config = dict(
    num_hidden_layers=12,
    hidden_size=224,
    num_attention_heads=4,
    num_key_value_heads=4,
    head_dim=64,
    intermediate_size=448,
    vocab_size=9848,
    hidden_act='tanh_gelu',
    norm='layernorm',
    norm_place='pre',
    norm_eps=1e-06,
    positions='learned',
    qk_norm=False,
    attn_scale=0.125,
    bias='all',
    tie_word_embeddings=False,
    parallel_block=False,
    init='normal',
    init_std_qkv=0.0146,
    init_std_o=0.00299,
    init_std_up=0.0146,
    init_std_down=0.00299,
    optimizer='muon_variant',
    learning_rate=0.00701,
    beta1=0.95,
    weight_decay=0.026,
    lr_head=0.00687,
    warmup_steps=200,
    schedule='wsd',
    decay_fraction=1.0,
    decay_shape='linear',
    final_lr_fraction=0.1,
    batch_tokens=32768,
    max_seq_len=512,
    doc_mask=False,
    train_tokens=150300000,
    max_steps=4587,
    dataset='wikipedia_en',
)
Each number is 500 + 50 x the weight over its row's rms, rounded and kept within 0 to 999. Layers, rows and columns count from 0. Numbers have three digits each. The size before them is the row's rms in percent of the matrix's.

# layer 4 MLP down, 224x448, rms 0.0486, rows 125-223, columns 224-279
096:571480628515442543539506445436457536500524538408435516423539529488488407466486501507528508524531439459546493534517536451463511481464468446519414467450456409471388363510
095:446456454488448389452460537496480491486557478544550468538533470513519546510475500484550442467499464453465514460493539435602464570450557588647487403469496472429514432488
110:562431579495448523584577447517577512472519548612490520519553525465460475450598473512516535522501474555459552486562474529505495512478449497433485439555497596670578458497
100:448542535528518392494510467557494505491501518541518511530525434515536491492494471441434496509470438538402403428512538494587538572554527485463420543548451582511473519482
094:469636538504531500423501451511616519451501439439472504448448459468510540457554592435513540546453443499460467449468544432422543551431498502462524600444482472555531619480
098:460490524566450447554524453405549517479478485568480505449536562508522602553481493525467464399483518470551547514499481481445442484525549533587580459580483632540484554518
103:407547365516452486538507484530637579543474491446462511495512459437490518440457607531458477537499516527528428508478546440492473476482498526428530459545508527392508406498
103:477431480491419510594457489551438510557501411444569493466440546588532496512482485453559493484516505473551478438542513485485454467417477555420457477394478471465548488491
098:441464512562490550563488408585465509406492507437481424434521553511452491462539490487421456537503445505472452429569476497487480503553445415501495501476497529498441457477
095:457550561454495511525440542544625475510458488554536518482393533490492470501549570473502565541489416545470487577431486427530553564419459470519454536455466477488452402498
104:459580581482364556458477555538495529542438519509552500432498492518550484571523460458489592420499438472532523336519511510555500534669558455522441503548407557413441629496
096:489631463450463507439473500535490471467519493514451626580529500560558499524484444422473495452479534561494488516485523572525436502469495454551472618493549517550454480569
105:525550558519439437505430531522483496394525524498465497460464588527454525458513544424535445448541512420541541505537507469448596465551478544418475394536510461436467538506
099:561493392528468486457510493523521515453535491535516531604592526517459504452528586556513541448495523408403570484446506485459463423573514617438489520479518482477542516531
107:492512540413430372463485454533386562425408433569525496498562599546507537471412492557515550548514531485465503456470500437463433457520529534549538534474552507536511548485
099:602524559512619427533504575506547440428466546480489567491458642480450540483528567551537443594474508412476609547551534506549475543508521510535591391514537532454532527548
098:574529486440487619526502538542475547485605515526498440493392457537495468474408599444550556483541493435434474523459563414522466533343479567449526527439565562473401582533
102:518523538494436388571499496603483509444499480504504500506518526437521584455499473534501423393497561522488539493467464485560509476562436513440623521516540582498489525572
113:439490482404458553523501510514446424501447483408420426501420485464448400494487472496468546545448418522521447514556480459493521506505456493486466598485321432480509427468
097:533460564481631375506448502519467456464470473521508452441555472474473527507398552493530472510491468484458537469542471453524521505497512496548597396494502453406536371491
102:396477518483423546530488547471420507449510504484453447510564429549413456445523443555509442482499562524384551404473448466568462440534480538587483519561472510475548403497
098:507534447533496513552448480492399426550469445416482491555524536511428488486494492478481569505513387491507625420450473442525606492458514419540493513571466487437489522521
100:596544477544469448465476527454471483512442574464503552548428537431585566511505459553491600528484562471526511582564506534512527510567535491556449540385528462500475445463
098:479569512481541534497481509454474495487571599525509457528504568520439500447442447524466493520479485445478520434460474444506562561463570553488404586368503613420493563474
105:450556551470495553497518471528488444445497489537490451519544547495479473502513487535474473481470507545510536476495507464528556514440529528555416572544544523603452482526
103:468499510475467535531573511538501465472407548405490467552536350537531543477526530557500480508516474601475531437465557422471517566393464467482386560501524477513567473499
094:459568442586473467565457535506395497499403494487505548467539504452561509564640503430516600601492500530409470492482528476508487571559513440457457523430517481526579540473
102:398528435514518518477434467483591465416496409490488531492550538499439453509454447547430531535505534467427509482464534558427523509517497486479519457483515520414533553584
094:472524375517349410465495517392460483503555402419445575474529566504487500532509505500421389486510554502478564526435496482570552502574447501441571366472529494437394491513
098:546548563528448489429487499460516514491499475493519495485345480489510468493535627448453561525461412548498452476535524613520504532546475528499428534540457448524581473470
094:431569577509464625414554535556580537553458520555485550585502440493554467521471537437516491544494389552497505471497529445513501481488533484472508374443443427500540581542
098:502454641483475393452515532544439565465524509351533491547532473459549468429526545538511396511496397376500522521478509542470615543461513505498522569519477455472486437520
104:499590457513534519423498465560550483458480418436527541486527401522409476594491531624450550432516484400566452477444533486477591416429535519636603519547517451474552413488
097:574521521417460478444527531503418516544606519596535435434400467508502479531489467408565397516523456475550486458499528537566413514340482383469548493400560561595485450547
108:472578483464501519547481476515439471480542440459448561551547525528483502536580531507493645526444403566529509494505504449444509532546572551544479497536392525532549469535
104:600474582516604541441464569475545527501485560477449544574541443457466551443416542515440511542473515409440514495582466502466648498503567526496553486545436439500443537492
099:532560531459469544426514468490448515495543458578511407478587484488535487525476515378559407504486569524473524466509493444516512475499522582438558550497471363543513558497
100:578493496481541546603521499437516474473523481594454499447431458508451472459493508507456569580477453566590491424458509582529482430560529536495528476566454533452422454527
102:530440531479442508457541505515464500471502537478625488492488548519516581473411571469480499484490452465570460491522483547528588500516529530425552495526435506527682530561
106:489445465487568562517499441488573559446523512543519520507488511434546454526592509426484528468496489522484410441604505511534521545485424527447455492535482485533480482550
106:518426463492330520515450520529431485482451511493442526547560431548437461485574565500558539466502453549458556488501479491437538523547406538504489609470587464592562402452
093:517418539438392454532487486449434555469539455500456530492537470560469495482478499557474450575499463510480528550558459522530442547497467548555594471627578481504601430504
099:507489411539497478523574495460529496492437540537455465405437409495481490399574448535511462491503417394503511474418456443497473502520538460535477537440480429526441427480
104:500462526513505485560445566535573452476526509534504568467523518508483508629484495461431547553458449415486434494549502483472481534494549484516500452573470537575449526513
100:596507530553482449365495453561602511489496559507499524550622543457585536535549479478475481545538466544431552569477488487464480536529522541540548658546475505505529575562
089:479417514511417567517488498489521507535447569443528496478563422483418478474557411473410458540491497476365403543522498509537439529595492561453495363453487523426478524516
091:523505453500534478506483547547475460581584521465528580431434525498572461528447395543538493531562501527494528454487482500441487548495516479475539396452519646571485550502
098:488560620499499494487510537447547514441555512450566474511410560559579506538415521501450532537538461480563507558498478501598458577474513517547601454460641459513483499534
109:493515560472524514481416474513549568501513475515509466482489485570507481510511563492448475527474483579503486476516547479492479434447416487538513526452489519597487483455
098:530482513426524506586505577509528574509527575534516561565575479483523467561471542439511504505552494474457433493465481499549563507522465487436468440565494470483573566438
104:630497587536487522483514495536530513536526566547545595543451538489486484635474439574536549532513540504537434441474447535488522449466522539541610508589506449409511508448
105:482548478526579532494504473528488537536520481543495467460521549623492420467497596495505545505554481392452453435495510562507506544608522499581485607649464484482547504525
098:460544441450437511509579536536494347582489558487470504482470537585547450491473498560479521480453443541513501487454469485469511494443432443415569569441456576462597577506
089:398512400465580376569518589482579616462464503407503446522549594514452465549567387470475499544522596483532509494460540488553547505466472461529498457522428563527460371555
095:487541524501379453451517451548541575534537580550444510562539571404512541500481505611542543533505562572557472416505528590449551482427561510587510437562541409497523331508
102:424494535446456395442480529475459528513488534455436476407522531509472561517532466528484451474518478481518492449438527523537580561457510485501483431528576511571426535476
102:450413527494522473400554471557530527497542461496453524439458435500424553444442453460539520566457476581497497501483542448494462495469447614507402556555529468540476451490
105:449547451520442448559454547530498534433512553459606443476524416430494508466449482539447481527495492538503552506468507510504481552608448406539557663407559550446514510497
101:433523564469557487401503520561428502473493625581451522531435414543614556474514475484574528508475405461500485489560512531462566483484523412504440430491564565558437527453
097:633408524446519521535434547454559559442465476504487481484524553405453494531550417469563509528456442430470464589562463557427439523596453573512503440607616550469463553559
102:458431543477483571411448549529466414402477428456568519436463469450518514462496443490566494480491477523624497626533470531503441535529444452451434510474471536425471663483
102:450461498497446463582478507432476462474548521503498469545488505540538492497478431457468450479498536564512478617532487590443464525507555481387520439500503541485524500472
100:517452546485480555616494447497484497477448435549492466479419453510500458510504500518522514540519470530574437510467471466542410556480467480478527576408549484434430520447
098:503435439473482525469438520415565467487415522533513469520495452542389509471417496554521576454478564423519436590425507520578562501562478324469467560471511506498528507466
103:540491398476411527508515523462463543524536509518553596534477581509524544493433588425566438607526550436428489528530550615415487490461555573503538589447513553447496542498
098:603493410516427436515519462448533576556541558487500560499592398471470576479501448492403514491519559455563442464546476512494561523449451521564600476585480499520425451540
102:473453462580529448440503425453545503538456484488508431544505381575556436599579506446547516465543474508418488512510443509470507436538483412495573568597382521440474548452
103:509480576440540552499527581568431401517481588466456523545502543581603511549515569483617450537471491460407477522507565540552501498436475501449501499495517391504532474526
100:512554387488469554498487490498527516456555448456472523541475454481437478473430466452455507503508480467506409428518468370507373439428461413479497482470479551527523532575
101:517500583463588436487470527569490421444474435453541466541482457458448524602492529474523456541477474524532636431525549480529480471482539409508476573579527632511473550455
097:576506438492535571472516478543522506492492504346466486532452449490482456484415546512427629490495446523615516551452486501570522494530471550519550532490533651527436460466
100:519553605512456527555503468469501564553573601534497456518546434459536547588566520545480592433515518512441430538459452610581428540507409553499492516546465496514593433517
096:440468484471516538587421489509538506542483488543467521519517434542497536453537508552516416522548464523525547557404536523557472525422428477543423432399531478451587510467
105:525565488533553526482488482549481517533595452562500495515585525439501416608446516519458568495457451548518549520508493450471490520608476517508641439551564474496506482538
103:505492478531499504537536509502563532478454529434507509454485478441447516550519513487515421508539535389529514453518445509452465506427473504488471488385470501532571501460
100:512537483566572491535442562397511356553502466488399495537478563473586517457429489507405401506493451548564465507511543471565552442528469520504504481472491486470487401460
110:507535465496509512556466527539514437467511576508460472534501512483526513505558463472397500472515403483499524526503507512521439545478509499546417570527522518530490488445
093:474443385506460387457510585435489512533511497490552497522632456429516472472653468523461516414467495540566489475553503477482549493463581410551414424522516623486426588425
103:509458502486505574483457452445490489497540553561543560482488542517504548458521510496560507522535404455473493482470538459498518519490431502441536550389429439433553552466
104:526562446462406504471520446457517534541533499470518539517486705465492476553539489599540465446501510441531484458534486535594483531566537481493507445482507508494610551578
113:522467440572498433504491489369499451583494492424467449534481480588527567487565472639573481554527569503546445448485444494506515482549486481500471550471453428509500505528
099:457574474514444525522475541480453472652503542522468439435482523403407398519497481539528472571473490547480525490516479482447532566474466539512500588455447422410488504509
091:486510432462609477463493518500599569543580437506500546538552580431459555525440465493503503497501494490505513536488484459497505489526508555506500504551511433470475377479
094:480517485496469508585514548485526451462497524499514537545544511503475428496476553505584587486505487563473467496470502469613453501549464577460472548498481493465553408525
100:563373470445551402481566462529558357556544462507488497512505460446552529482455504422433614516504457405480489429575535446458555479518466571484476490447548493547472514452
096:521554490535502516611506504526431491517560478526546552444558432618465539520594417614566489526517543555484516457578494460594571471498479528559518510548516548513426426486
102:559572487549559465455501493465451593420496536470436489521556603544463467452590489478612472439507511457533570504478510483483560438536499504457527435506455513511455547466
094:513554510489484446612456492559560444587396508495444565549419490523508540472514551484459499470528473576541471519476494463501426505510449478395474524497499534482552553492
099:500515404506466510443522484488457533450527536465496416627506607510444562449527571578521553470484474470529520423465484496515511440547461539499516553473450533454587481466
092:495487512403564491439445564458492450611450506395566435434446442494488501546504513515647452524525487508496523509405513434511474481432460494572503489489486478468481444455
100:612410508479528474522500369461461494507535507504413433503506538549495524439428513560602408473515521507445471472539570520524448514484500582496562490449514564545522563528
096:453528516479519509514486552525495489567487370603510522603452455545471451534612570574473507508547514457515466544539486507428574510487538432419520480512524586476464497515
093:476558515555429481471486489552496441391458466542546480534567508459511447489532587400512552488492476561536491490563514545520429541481466430425488495533499521545590484531
096:618546506514542556496437566437503525485528514536493489548449468582526496460472537477461499488454501518499511532514474427466490427477510539436563525421508531501523450480
095:401556431555581502431564488520632387461473479516566482514514529531505543510562542511339430502488521404498559463470475437542526470456558463595511494458522495520467523478
102:503431440544435492470482597416553570461471494390495497502607442467454520559599414552551538532470529465555504471498481559410492510616496487619502580534523505474483464517
089:567475485485510484580486472605510519418481495455485510511485461492468440475544473612476539445478444394616504510532537518453491502480488446487425482471463510605494567550
100:619472426409521511412515519589470410487499485593522465478378443484540459441469532466476542486487521434606491533561521490453399591419532505444487546437594481498507610521
103:467434460511506576549515578472522476446528526561515465514474411489532496523416495477550508443518495544473467508500510435475455483472498511594521447532501560601511463458